config = dict(
    n_layer=8,
    d_model=384,
    n_kv_head=12,
    vocab_size=2048,
    activation='tanh_gelu',
    norm_place='pre',
    tie_embeddings=True,
    init='normal',
    init_std_qkv=0.0214,
    lr=0.00163,
    beta1=0.95,
    lr_head=0.00756,
    decay_shape='sqrt',
    steps=9815,
)
Each number is 128 + 32 x the weight over its row's rms, rounded and kept within 0 to 255. Layers, rows and columns count from 0. Numbers have three digits each. The size before them is the row's rms in percent of the matrix's.

# down: layer 4 MLP down (transposed), 1536x384, rms 0.0887, rows 114-293, columns 224-255
# up: layer 4 MLP up, 1536x384, rms 0.0832, rows 115-294, columns 224-255
down114 097:124134080123187121127136109155093084148077117179068144134103114088178159138073102059120092102081
up115 096:123045144129147141131218138147125093093131136144088162152112141099131104120156121140191152118104
down115 105:084123099099127145093091143150090163145147109092136127111127110045151147150103084161113134135175
up116 102:129112117093133174141127121166115161084080134137140097135150124170161144097125141102059135152159
down116 101:194105099157116130111173158137094111144113192092135180167132128151138103183121091071173143111142
up117 098:092109148094115093118121193093092156111147100115128101190137109111182114132045104091094131157078
down117 095:197147141209128181154116059094074116166197154153107151094145099154133198096136128121130161149106
up118 102:133165129081135069121108106133088063152213139143153130148180180185052114162163153154176075143099
down118 106:110110166140139216149135101149115181134136159133099127181140069137045116165155109092066170132111
up119 102:089137119100057057171155193148212129129122089120117140159127103139113155117140103097084129168139
down119 096:121114097176124153143146097147142078135118131149177141109089105123165166115122222155178157096127
up120 103:163111089085103089162157095082130144154093129096130141079114085186109123103155086052096215196161
down120 100:114102183183136081090138113113139218171123130152132113101142101121103068063151128126114123124124
up121 098:139117120121138112132153144082132147159089137090143160132186154127197171109105177230133110065141
down121 103:147079117119111122096090097131072170147102112127141169120107119094158138138097135140122134118137
up122 102:140157163110112170095111070090162161124164135158137164100110161167139055125100102121096149092156
down122 105:097129085082127088092146136121134102116119135089086142084152129163086090180122173143117149106122
up123 101:125202117160125121095167138137163176085153111119137113113137157146117119143164118125142143070199
down123 096:138136123161143148157132151076111108095157119102174141147123149148123150126147079192094129119150
up124 104:087125129137135130114130102090113103164171143106064134123205189166201127142128133091100128127081
down124 105:125170140113064124108138142149093144126157122079118136111131151139184140112094159177115117099127
up125 100:150084159151164106118170148125140022135092116196123100088144116130175075142176136089134192158182
down125 102:115143080103127072109123118155188163150137102087052138161095133160199122084080130095147116131106
up126 099:139086084130112073175150130117108129168113184130145151120062179156136074064069139034095121140112
down126 110:161103060156151166105105125119099096185166148126122128115130121068067108124113163144123118164173
up127 095:147145179057105096096165143156125146132125126160154105148183122142089161157144071148126108099105
down127 103:104135132164076065134147156129163104138153160129095171124119116139130168128133142101117169113132
up128 106:109170118156152136113113126069148122099171154128134097137130155122181098151093123082048135097170
down128 095:111089147084155169108099154144101163141127104079135134136135134149048113154090105157117106117112
up129 101:118128141067068123155191123099085095095145120133142155156083152160152080096099116115105119106122
down129 106:104134037133137115148100125151149138146144109107114164091066119105190098106131132114114158156150
up130 095:156110142103122108139124083124050136082183112151102074202167075141115108130165069090167147157114
down130 095:115071102127202115103153183153120105185120116167136090141133113113138123125180175179163110149091
up131 103:154128141117082104136173149120144163121086133140137113148192152114103144135164159177120128166097
down131 101:083130082117134156094153137145109091127126145075156130132171146091171176126128106129142071136135
up132 100:109151125101123124116129095159177175155132159172133191162161130167129107031159152116114131159083
down132 108:111136162108116155107109155111146135129140180093104135091107098107143086165097053095142123144125
up133 101:113103174104049152159162106118104041128117112103071116158138098126141132161179158129124171121079
down133 098:151118182122139087182171130141091128151153167115170171158139155036154139173086135188114116178109
up134 106:102132180152061107106194125126144072097116163105198118154170121126080135140184139089084120158117
down134 115:094182099175126137222079151117139147101167166201168138132121152083109118162144142138137126055135
up135 108:099123160088092128186148114114099076141103167098165163136177139107154115145097167134134134110099
down135 112:138105117148070122079147158132121142096149158123101094109112073209129079137153146135087118145145
up136 104:115097094054127116106091114167238124071105129161106076135148090146181133133085140180173159167212
down136 098:156106108158107118139136136123127135111122157125127168163114122101124159159142122145145120089123
up137 096:219124088133092112158147106121112132048126170140205124093193110146102149185144084127194151086181
down137 104:127114116142152129073111169091128122108153147135118110179137117099199099106137114110081126154066
up138 107:174178111174100113161103190088089128082136165136079141121132142084163141114143129149123118114106
down138 097:149152124104121116131156107142137155068158094118148150095069094162082082154167097182077084069105
up139 094:118185115137146119126152194057103155124151139151097154132097132107097136119136180106110173138148
down139 097:112119118142132157111107094101081145175088136117088189155149110118078078139099108166097117112081
up140 104:107114073109105112193122170128153143148098134166099115133150103147127113123152122109100122069112
down140 097:126133145135142220087101157120089135135096125156238127159196123138140181130070184100077105123155
up141 113:163127125144114152134115110124154160100129139084079129174136193159136132091131148108163139104159
down141 109:174173175095133151103122136173099094133118031125121166085155122143090130173139132086183139117146
up142 106:153175149173121127092134161056141107151216094065101170145159167114125162093194112179144192114200
down142 095:112097133106154135136129137110166079168160140116086143136167159095111132132113125127099106166120
up143 105:067118096119110112131071127131145149131154152140136182160171153120123121143115113090136147114077
down143 104:101095167146128186122165149112096134159099130194136119115153126157115118117140136068116158157127
up144 097:107133156173153079161189133159128140155159112111139134111175108155142079190149179137103075141116
down144 097:104111152162145092138146127102123133126098074137148090062161160152134129057102118194144130127154
up145 098:120124096133145150114097090171104172101136141148163115182161094117146098238152176083144179131129
down145 098:134128069111117160095208142156155115119167123101111051087113121131135114170073119054122117174126
up146 100:132172181168142189062122104136107155192065146100114121144114104158119133101139117173074166151131
down146 096:103183112140169085141093063083143146133079083147129156143132119160100165099139106070181073123065
up147 071:207125066099126073103105152113077146105136060181081160084113144181124154124162076165100125150129
down147 081:137073183099171187134156107047136071089121144174132117141151111154137159128114171062084139109149
up148 095:095118131132125082132117182121190140158117138138122161110119109100150178146132110164137179083136
down148 102:163141162095105125107125151165140123172163127090142163168144180146154157101126098102132094059175
up149 104:165162116100134136184162154134119138076027089101157083097123107135051113122171189162102199111113
down149 091:128219112100080171145075189095186129140137132130092167152065203134155115141084120117082147068122
up150 095:150099107089118155099177142196103102111093144115084160151153109111169138177140154073155146181116
down150 091:121106155153085146153119159107159158177115160133193107134064139143145090080124081212082164165128
up151 093:113150135117134079173135073150181093177094129165078096118123135146148133093121122132092125150089
down151 096:091077098102144117127128117101119167100128128138073135097090120111095175076106108117095099082198
up152 101:107062142093091131098164119160120106162085126108159140187147074133153079157145159107185071206113
down152 105:109139139162146164146140155126158129134141164136156114107122167091064193144135142118180131080156
up153 096:184170155150147130120139112136148185151122123122131126091170155169096136144189182170136110141088
down153 099:047108147161139127103172098138141099082137149162211149133137169121133116151059082128097171175147
up154 104:082161063141071109135096167109119140085161125158138133162052134129150101051113158107130158148135
down154 108:141117132100061109156148138057140150091141108152134119089194116077111128092169086120124130085159
up155 103:156158099120088127170176100072095129125086085132174080130164168163160082131161083180088177138199
down155 111:122153094098104162175118112135110159098148117127138173121125116089164155146183099103111164175112
up156 101:119078155074113168144073148141132072064174123193052121121193120117115081093137086173165141147153
down156 104:142165099148126072138019110144116106092083140129097126167125084192090113115154188102111114119090
up157 100:113107123128171121101194118108189107151129165128106159150101145090143130095167083124151119112076
down157 103:133106217097123164102123113172144147152142130137104126137205126095134088200057114091110083130150
up158 094:177129137150082143174131193128079125084126118119125124150084119097132043095091157162063192139152
down158 099:095157131089188132070117114138167125137159176098172151088102100151114150093103109103157069167134
up159 095:145129160119087099123124115109167115138179137194139124157156106115123143125131142110121162135108
down159 099:137117151125099139131107104151163169061150091168074099143162139103089171122099111193124139132143
up160 096:072105110097108091160159135083173089103142057145116141135125101057128127186148157159150078131182
down160 093:156147126146118115098161103186074139089090116144102160136151118114142120133083122094103117113153
up161 109:156093204135110087135146181151127158121065154062065106150122155092176127141108098143172131086177
down161 097:112090078130127145159106114138129132093157115074109120095101122087077123174117101116108142101097
up162 101:194146155149156167102110180152156098183124123128143114143211122115188170099108129113167107114139
down162 099:120149099189090135130107122133105089136101156089122081063101108133127096144175125129115118113161
up163 099:097097081131101135141073116153165128062118172115176118153136160112139172094132099118122084132122
down163 106:087083130121112224145138083139151150114086113170094141200218135112162159140086108145103095112128
up164 097:138135128150143091131128162143143087126076165153164124155120117114080120142169155134122154146112
down164 094:100095127100160149066115074147126116140154100102115140145162122091109172131131082167136077069183
up165 090:169126082147119095189108136168158145155113078136137166160154115162136138168134147094160136114169
down165 095:142167162063139119078127138097122121114180129085102113066155107118121139074097111115151146121101
up166 107:073146162067117174111095146072082110149169155178136104121092142104084207129133142151064121118149
down166 092:107076100084136115136135112103097150144104145098123090204134119183074144121145172132111125120113
up167 103:104169126109130086097168145111118093110166112157136090180129078134077116043121129146148074111110
down167 103:111139181102106048139123090095183133064136188164155175086126181118121095098179114071164119133154
up168 100:139160156089126127157145199115133103146189084100140127150137126116141086130176155087181116119136
down168 099:121108160187114106139120153125161156121102091164144137103131095134147109108134077143117114079139
up169 092:112157183101080137221024090147110127144065131144111078102103109144137099098173165101152147170060
down169 087:157164140190156168119158094146173093159144127186159055139123119126120047113141125134151108115101
up170 099:139085148096145131111127122151112141078094143106118170171147162149174121096124134163165205102147
down170 102:123151058128146091137113167107138188120156104173195107124099122158126112172171073132148112088077
up171 099:165075087149127147179104081144140073133109165153159087163108127087126101079142170185104133092090
down171 098:122091141151175105078136137140165145124126140141144088158184138106128180119112098116180108159171
up172 097:119093112118059147116158136152133110169120213133158098185149122069120130086149139148060162179072
down172 101:195097143173183141187125140187100098105112098105097100152171140127150083125076134171159157188152
up173 097:136149086204141120113125150126153134127140139147124117173083097128133136112123164165098077156119
down173 090:092151108104131098165114111079101133137111210191177161089179137095067134117129093099136054131113
up174 102:121131128040124073108139113090107130150158086120130137175149141089173110183112196149069047120137
down174 108:150103134157124092118126120212171130112046134143150165098056136173088172149155132162108148160102
up175 101:114164083110119197107146110094134123125117123167192118117103082127160076128171166174147127103117
down175 103:104082102148061134121164150131088164110065135099112069159084137139085144133177106148113125126204
up176 098:075111132158148145162117175104183146108125186135157100169116153199181137103147107106097128132086
down176 104:225102116154118165139090110104175123109157087195148158095092099148046130163074089135120151077082
up177 102:098151117077127111087094149091121120192095072082096117105118149094114197097108043123144045132131
down177 105:124116114132102080135155105124123123055153154153162083147108132159146058127105194139118148115127
up178 103:134117140127155175180131131122093076130109124133113114183155150116154048149118110170078200140151
down178 095:146096115126139143050056082152149142109128133135124119133159149109118141113139109110147162149157
up179 101:103097155135142169141111136115109127149188135122052138118151106088101059138151128171139130098188
down179 109:170136088120067125112120183104127095161110135127130108135155167134147167087094132114127154131108
up180 096:140092118127127147115132186128115162148139130080143138132143152114103169124106175151093124112125
down180 104:135106025117135146117059135128174094081090087147099107141093127117089086060160155118142208101124
up181 102:133170157098117169089133135108204155107061079148133164171157145127156136138145170152176047115139
down181 099:151106206161111129088093150134193074130093189104150176132146174142147121100087126133087152181068
up182 103:089126065152150127079115090199093097146076162134126155149110104118161085143103155114101103080042
down182 102:129182100097123154136130131131121099099117122108147133125123095119147143109122102143118102146130
up183 098:181102157099122161162113126186192151158219136114164141138068069121105134098153081134193115208057
down183 091:076130142141137143157127143110122141139051112178058132085143083115209116173113113140062139113187
up184 084:149116127108138097166145131116148072136183131087137155096115109117097102115125150134102132094162
down184 089:160117121131164155092073099137194105120094163161147103153132134195132172149188084093140172143157
up185 096:195129179136133080135084125174181085149159176157190098114126155143125133111226160174175067170129
down185 096:145100121084097072154114123169076157092023114184117135113139123133131125157119091100115140152107
up186 105:133136128157147149157155071217144144181152150137101118192154159183157086113081134136141087149125
down186 093:150139116171127133198131119145157186120081166079148126091086098144128099193193117166182149116120
up187 100:134131174074083150098167153107139166151145171096074117134181165172076185111112078119131072118130
down187 105:151143100082140130131104093056158119140112141103144117093055152125083119108155108203155133130146
up188 096:140145164171071157160124126116130087128167120176114160163180070155095125178146142128072148123152
down188 092:089150147155063099150116169150087115114147135111207131107113111140158116113116192152121129158089
up189 087:103093115160159115090090184108115117102092144159132170130172143146168124130120160098207171124159
down189 097:173081093151149102185116136095108092178114125149133047140129102131102100094128132127181100131103
up190 101:187171163062170087121165187131070104132116162175164141093157150112126125103125110092098137116089
down190 098:191126118189136140161149138121123076141121137106120152139108154124121094109155131163100106129131
up191 099:155070131154127128147132076103152189108094093153126129151118129143095147151123128107111113120131
down191 109:133179122161172126126138145145151153171147084159125163102087156110169130108153132146156158112131
up192 102:147112185148118094098137167201114138158122117135092180115132082099111119077078142118143114171133
down192 100:155101116097111149069092126070169122180109082145146112117061121103074117144180172130105124107157
up193 098:195136166105101071123180155141144116104149122165087104094130161127145177062158153091073147134087
down193 102:104151109111168149118119141142129173161102109210108104124189173104157148105167138180160076111160
up194 102:120128082098089126139119114130124167114124162103143105161118147124114146120099164116122177092134
down194 094:125131162198144208101136221122173155120136077147085127116148112099173154131135103168114194133144
up195 098:152108097084128096135118138124099182203116093173111167109111124116095104167121172141116097064140
down195 092:112162074083134184139147090158130090126123102134132086077157084130143149157135124126132157103136
up196 102:103164157122110124129115119136136169175130132145110117137157125119156155157096165170085177146125
down196 089:149137185185164130177111157145162176137113131122115117217157097092139107128149102005145156157134
up197 106:085112114151139081140148141104159147179142127134131072130107230172168162170148162125172112104104
down197 099:117102074084113079112101172099082042138118147113130129147131108155057159082076167133165134140115
up198 101:118089108117087109176109163183174102086189181063095079150113122097110088093126131114145104088112
down198 089:119173156096140186140138077218062122128103169097169128109147142146121170128173055164158145109122
up199 105:112148099166124133105167152075123137080183071113155195115152166126163186135087098087119119150124
down199 097:178145146150087113140127084111117120152093145112098128147145132186170092103129227155112193141107
up200 102:114126135125135089108118146142075151028162147139166140114118166055132102156144137114140108175165
down200 096:127135085147158096150085148142089123146117079111136093096135114096106107117177166106113093081197
up201 095:133148149191133100134129154172146122229119130113137144103153184110109100139164072156144139130115
down201 093:124086119172128085127113177163173101089084135144152124122105133102094105163134148154116104155124
up202 099:142147141136180132118129165042119118127124085200147163118116134115170171104069147107118141141144
down202 091:133128128116106164161147128088090172094085118137097094111093150091082083122140090132126147175111
up203 105:175145140118163159170140117213175156137148150134106084124185098120188130155145103081117073115139
down203 103:171121134118116111122132077128107158098127070146091128088115173156086103060098112155183170130135
up204 095:137143086132122136124101165141140146134122106133105208147134086157097146127114190158064126179092
down204 092:150130126165112152129087112155146138138194099145147103121129212096152128134122137145127058108139
up205 104:133133136118115174130088124109129186142094111099149136099124160059134125145137146151120135148126
down205 097:119110102095156116116123184112142105148143096146108132150120156102141131138172135083152171165133
up206 101:105184160123129175166119082144136135122098145069123145109165123124119182128150128104182084137158
down206 096:098136097141105156132118143049047101130146118121114115124136075055147161114071159100139100153106
up207 105:125088138169141180124135130107067058136068110135197160130125154128125149095122136095123190129155
down207 110:162118122125130161115085193136139128131152149090104199087180092110125149145120084104102116095112
up208 091:108036172171113092163107143139112141191125070134097105131119162117124138113122133119134187081090
down208 098:201131194162088155123138161126160089120126168147107117128174119124178149151100153114159128161091
up209 092:146153124085136140179097124117111144142142101186125126144127112096104138146070110144128086133109
down209 093:142092116172107092160128084130100126145190096118120160112102165157146118126152172115148105166148
up210 098:118117148146143130156165113150144144187113122173108078142111106138152085129073127196197125119171
down210 098:167126146122187105131153120075150101096117137161134189101153080100066136102102094118142074161108
up211 097:110170190104076137123152101100146156080070129124165111122121132150160132142163102146144090165038
down211 101:135112185112094124125162181181124196156145178081077146177199147125098161077158102141139161126159
up212 097:096140147160147103140083163073177192142202108202116101109167130139117057175072108108098252123126
down212 098:110090112061145138149119100098105150178107098053183141119103150146113129146180127109058104134037
up213 104:085140181114143159093168100136127180066082113113151089130113130076109148090142098073144173087146
down213 104:142065059167100090145087165153149114140151080210072157160174108164111172133162134141149140128059
up214 095:126157195113099149138104134173100154106181128161142098175160115186168179100121115136109088138090
down214 091:135108124119167111064158118112110140134137126134113157079108135103078129172147158105097142095211
up215 098:156079136111133119155067078083156106114114152155163166092123136112109142150129132158116178163228
down215 100:156115054207130165137075123161177093160163100129120147132174186160129100097162183075085167104157
up216 102:095151164070156122128087150126128088076080102142115119090123111143149150191119132120153153179049
down216 096:160169133164186129112112100167140081162158099096115153153166163191060106126109138051126171152135
up217 104:097135102147080069126130070094125072080157148116175123129133163178118096121174131156136086149127
down217 098:108142109133131182132137116107114095154186161118102111089084098105114121162129107146186132172146
up218 104:149056095130096131158145114107148136074148151072121162091190167173122107115161116070092147082165
down218 110:121127100118223100169189112133167115102167148181161093142131114082052145076086067171153099069071
up219 093:178107092158120148150089159137172158135162122089171168133130125129170167153130135168095145130159
down219 098:121089088155125136095154070102143143136113201144121082091120104136148147082107174103161102133156
up220 102:144109122129134174098154131105154141067128132132108185127132091108129163125140163133117182116167
down220 108:147057070206133140143170114126148133124150145176067117202094112158097115112102101123194145152135
up221 109:180103233139139120073062133075092084154112164152145160118130126145135062173145131147168118177126
down221 101:029117137108136165113048130156109110192109120121100141134128119131114097103108168104130131101109
up222 090:128149175193101062124149127090102089120099222169118105086139129179139177112170144183157061064095
down222 097:191133128065127146155133146171126159096190120117160125091108131181099081099117117073098061159119
up223 087:121156115100152100110097066158058151176125150138156108128148175170140153128212187100136147148152
down223 098:182069102173129142106197133162168187069095100209140105107140148134110135154118078082136111138097
up224 104:104099166098166110030146134062118161135130125149161129089094098091159190114162156059097128175138
down224 100:172144200165110143085080146154082083199164100141154111108117103177110104106141146124096124086094
up225 094:114067155103156167096155165140166160085118126105164125137093119115226070130134171228126139166132
down225 093:089122065088131129145153098094111112131157159092104171113071145132025114117097087079109129117121
up226 102:105159115115140171109178094032133082083058098122123142119159102113177109122174117134076136125082
down226 100:148108152108102088103100154167143156155170149113094143108137148127113179187100118117180152121148
up227 099:131122138180094063091150119129165111145059161135122127095153212136182069182144114121141123086121
down227 094:071093142140113131217113166125087137114146170073095122152116125084124159116115127056162157127096
up228 100:089146136179095193100192135127086104101140155178171128121105154067134113120127052176129109169103
down228 105:096115113145088139116114134113180180097118136163133054127136134171129118164124120111151087184168
up229 105:061175125115075085108095132090109110164165076189124144081165117191166104171112112072125159093087
down229 098:087137134085170182113135182121120142147125142104156143165097095119099158135143144201123120125155
up230 071:165141110142140101117075151109137168100131131104134083165141159154150089137142124113158132147062
down230 083:149081149143108063180155105099144149098124135097060143145173127102063143158116154036152169104119
up231 096:117143081119119145106118085158142107112128160114143132102060152106160116121139144132146126130162
down231 095:144153143145111148124103169127144150100142117141132128125198059170143015072092159134107190194101
up232 109:155180152197141075120139061106090190128116137085149121161140148117129183192117115127067122136138
down232 108:130104131098133115096176057110106115123184139148173165166063100155105138129159114148128100143135
up233 101:050106115135138140132147142153084156095146107106111171188124172119105133104115149092120117114155
down233 106:086138202133130136094092086166131127138145080100165115167097082160095094123159145151114131098134
up234 098:162092079121133051158135162195166095150102105122143132073115111157157086077084140032135148072115
down234 100:119085157095085132113126119093151112111136148118079091125102117121103142113189166112098091146156
up235 097:116123108183059125104123086212171151118089110044105071123144117184182145148132106091168169143088
down235 099:124098199152129119133137106082123180126088163193111154202084139147032068109121101151154085160131
up236 097:161066149147147110082099124073107131125108146134114139103143087116158085197202184153101136146108
down236 101:122130193126063100177102126096080111063181098071123124160118113195131165122119095079115142144174
up237 107:093177138105174123148081157127166114121113136204054141119139156117097115157144157123087109130167
down237 097:076111103171141106078119194140115088101153101081117125179176146117141132138126098169083161127135
up238 095:134099127128126149128084108185188151134158140075115177087134183116085138177108089156171139140155
down238 101:093120138127123050110113175130129174108107161103129104176120111141105161106169111173079165090109
up239 097:175205137139071118159079164148066117132101070107158103128114149148173109131140110095133175115151
down239 095:143101142072117150134119126154168108202160133084122122156152136151112142074112124119093150124117
up240 111:051114078083146131138095141144117113109079165100170183121101174091087090120079181154138090123141
down240 104:151070177097106084137086138119147112143090114106082124147128085122125111149097141160119086127099
up241 101:083128129159076111163161106125161076174063126145106155163148132159075209146103153141219095099127
down241 091:125141167128137158133149060093108097125216149092144067141138129143086120168128112218154135111182
up242 086:164122126184148193097086153153084107147104087208119081173138115173139055104159158116135104182199
down242 090:183058112114081147181087093081154133184097118173226115126115125114093187131092097064101153130043
up243 099:104078147121119112106185157155137166114122119118090179111042187188137125120124163085085107174105
down243 100:143200132113150134108095114110169148095108093121120121133212119141158138087131132154144133146103
up244 102:123148142100114132108136123102104068116116124108157066164093137140095168128064091072164107126147
down244 097:174154119173092110103190125098198164166148131102131142087124059170120103122204158162143169135152
up245 100:162136132106113153178104146155111047111125146180133130095173149123146122243112178180154111083147
down245 095:090145136071175095111114118055132144165123141166145137089164161171101117158134101134100097101123
up246 094:138148126071107198131097109168104197157164136167154173126170108171093109188109227147127181190145
down246 090:124124135182092127068050092136105095110056101139117129092066123087013183099093069141079095143111
up247 108:125122153153137100153190109167066138140135090134080093147117128169108125147180088092159100149122
down247 098:115149081115177142166106191088112132188116098197111163096141151116132112119129193131110073080084
up248 101:172143169146060154117100119138106152094122155132142140161144156173129116125150079105069122172137
down248 109:116169117150116064098168063165095114137106145114155130111129112135111075046125126152138159150079
up249 085:183111147136159167193155138143160087093163088095098139167112158161129106109170149086125139050119
down249 104:143127155133059055088122142067128152113159157028148159156099116155146098160143118119157130149140
up250 089:126119108140139180135063160133194136134187124140106154108115121100178139145059125128124131079199
down250 093:119144157100187026177137184165153113108103118176100098094123076098048106081107140172111149130098
up251 111:180142183092059203155111177146110194076188138142144093176087086149112141121080068150087105172133
down251 110:145161167158121132108137114163107139133131164155134121076112099129162088134084112111066153134128
up252 102:129160163201150169092143185139172117091101176136160105117157172100154104101122056125122065141171
down252 105:145120152173141119135032135147142145138150095192132190122182127179080120151118103180160087165118
up253 092:195167123123125161143138144153119127085089133134169182172132151186137109124119152147113135055187
down253 101:146161108108124054120134122152153016099123162082091188100157140192156116111137166139141148090087
up254 096:148131154134123157124150108083198092116158120141080130092179090070118096154158117039177125157152
down254 095:117129140152047118169124105164122131202203069180186152103169139143166116140145072133111141139086
up255 085:076159140167185105120149152124169165106072091074124130133072079152137114146186084133157165086068
down255 091:130155141082189176090074080137161151136091121121120147117152135121168158134110110162110090165159
up256 101:120176121116220117108157162170162111131163135080184068144127094145117145139151105099111089087176
down256 102:121151101103083174108093162095127106172205091125168171123102116177096127148174098099120082122093
up257 105:150153096114138145126087107136139131117130127101182175109154160101138158133186139135123121163093
down257 101:162061070078187152149104101145171096123077112113201129097186093088116146141100163153128135095173
up258 110:169123148152121122182130083123147137121177101090120154113177216149092163073096082213127220140147
down258 100:106085089131129167176134154145111142118130155174123075130150132161075093078113090135097155097149
up259 101:161185166143124125109150189135144098163115135104138126155122097148190130160136155132111101126111
down259 104:128129148149142047084137161075110117130128140123086157142183141128137097106147175099140122121131
up260 100:170129144110167119085197158116123075072161152133096164101158138037136125122116147149127177138120
down260 090:097142132090135201120159150157128076155150143116114113079140124111073140108078124076146152126128
up261 100:110128130130152158086093039120138105107114153150111163138151142154158105095178114159106107126139
down261 094:133137090138129192154122074141089130097114155112163092221089091095118141157113149160113170115099
up262 110:138137131078077111069149131070120175144123162078128114066103106092120100088118153107131126155139
down262 106:182166135100123120110156132130078108110136125154133116068130144153094168087105153117082155210172
up263 095:139165144115061087183099161113148177078125106072182146169119151101175079154115103175129054125189
down263 092:121129135174157177109191174064160084106178130148136092109109104070138132107111113127126152139092
up264 104:192150084097122166156170094118157137073072153146138104134117123128175180142125110127109138061102
down264 099:108141090164100144112115155150107105160076127118171136164159189132170147148136103099146120136109
up265 100:157152107133085123113136076126153123165147128095107144170110174133182190115085137122191093141141
down265 107:093152128118150154091121129109116165156131110136175148169133167098155136148142131087130132118107
up266 091:114118144146113155130103181112119108124092116128182136117137116139131162154107115069136121109144
down266 102:096170124109133153087097146163111091122055104117090107106144188147054089128181150155067165181152
up267 101:127120099179158112161152100085200133136137120142136114154099138149148125106108175146122140156164
down267 095:105144140128099128146131129125116214130128074163121145115060162100150087111163082135181065098119
up268 089:149105104125141143136145170144127032108144178131187139100148063140162079090117048154144186092165
down268 098:146094134136133101103119145099105119162096108103091127154131153195142137122118116166120110185101
up269 106:140169117101129180094175110089121160147162141141107058096105083148096178183123131127157128122140
down269 103:121086153144111119131070107111112032175107170122129085093151101040102193076120123132178169096114
up270 090:109152141129167180080129105099094124130159158127107163111132144164177128190147101208132148093097
down270 093:116173076156076054075139133114188164133133117149086148102134138113142128095120126124117161106140
up271 098:136097109094144086212138067106165125068126142136142149156172119147107113160152180100147128087096
down271 100:118131102119064130168176170130152118125112155132130136117123089097126143168173094112141121147120
up272 102:116070070135104117160161083073103129161142115103166171174186062116122101097113151121145123139172
down272 112:111144132190116169112111154130160111119096123139136098094150089082145143153070142101131181095123
up273 100:150158155139107125146148158122085038154141118110092182133170155133169192164109123133136103123139
down273 097:064116117134118132096127173166163081181087104147142161142112081098160117118123076191147155142139
up274 098:127105050144124128176142094164066125143137098138073178129118145175172168105156104077116128083135
down274 097:133126154135166114121134109160153156118147133131136161137159132104137134236119116192106146154208
up275 100:133147188214140124135116153158128144097038071102109100091074180148092152152150131173110097084176
down275 099:101095062156061126093068118069105071113126148155161077050156127092125119108124120124121113134118
up276 100:112094132160147107134108132141101122151096138148166107117129139174083147122153113103075156091114
down276 099:144120134087126182116184128091127072151076132128135125152050094119082106133076105123126155164089
up277 093:127116162137133087136166088099115077106113112080099160081155101163071097103161132130215172111109
down277 096:097134115099118142091143151110118111122121144201086148152095125106178039150074153137081160113093
up278 102:092089142080068176176126154155111119110160152164094050169151132142061131046104112128103151138124
down278 100:142116167110118091091063115129151104104111099156148146128100063148075132171117117122127174087142
up279 103:130166176176103191130109102153165136145070108153142140189084112140160106148159166119146123165099
down279 100:131114063180129103114167173116144133117164178103140111190187072140119184116112192138127117126193
up280 100:056132103158082121109109092108108184106193095138066091096161142131149102170090150119130164115126
down280 100:162157057095150128138114089134107106153139123089172133156118134158115101119079115095099110142131
up281 099:140167166066137144072079142116135099129147135143129139146135123132066164093131113163092154122098
down281 099:039099164074097144125098161093071113076101057145104075098182182126107137083171125140135177080104
up282 099:144108151171075131120138044085114135111126094142143175175109077205208126149132110166131137160138
down282 089:141156155114098179170143144134185162126179149171112166183112096098109118142078128096142170162145
up283 106:113090132078125121135129143111127112194165134138099106114091152120153161123225191131098162128132
down283 106:166175101135063140093135182121142215070111126154133098135078065133117128111141139090148151087159
up284 114:111126127095149154163177090158141098167125124085112148152151108143098168163123172153139138093178
down284 111:062165161134125149052099140151094124119134195188090132096145133137089142136115182091152205141196
up285 099:178120101141068161127116033096086150122088150124139191139156139122134169171123157109106130149140
down285 094:063120150138111170070204212074114138138137158138168182101164150093146098114110134147059170093135
up286 097:155084081128047105099109102110117113108120189107164106072108133165140103140096195167100141162114
down286 094:166138119134162163114157149154141116072142096135072142141157137145010175112103121089145124120126
up287 083:117112173154131110133159121140127092170098043184129128148111133189236133120115102146125135110119
down287 093:099102156132074103074153086059115149154141202105121090159094132107113145119099081113120086119130
up288 099:143133130115084125132153123154141101162196149125139136085183186115145138179125155150092125088158
down288 091:159099126138117123114121169143103154079108149145081108139148154099094110095138097099131070143103
up289 096:103104131106164110060140126108156169100145115135119105163098131149173129141119186097172039106151
down289 095:113166134134091130177146150124154124154117124171197139160116096192088121091123100179126156116146
up290 093:165153188115078146147084127128186101115153119137133176141153165117156148137108066148111144127112
down290 101:160104113168123117068099079185111186070132171123142115091153144169123093119114149186122096157107
up291 100:120109109163120145189173165119144095114109161164137181122169147165145137177109119160138135110138
down291 098:139100126127229168100150072139140156096165082100133169117093159090109135182132080150133129133163
up292 094:122168168174124145168129095096132121173102139091149085136157131153127105132116148125046133136101
down292 097:113134157096128179054127123151146119159138070118081178146131111158092186089135078095127183126118
up293 102:082135145203153141168082128139088154082101188123077117117077128136106092148119153121090110121127
down293 100:156159137065141142110158137171083161126119151057126135073129117112179126135220142134169106131147
up294 102:156118135112151115124099141143130091162136112119079154123174018086185128103099037139185157080096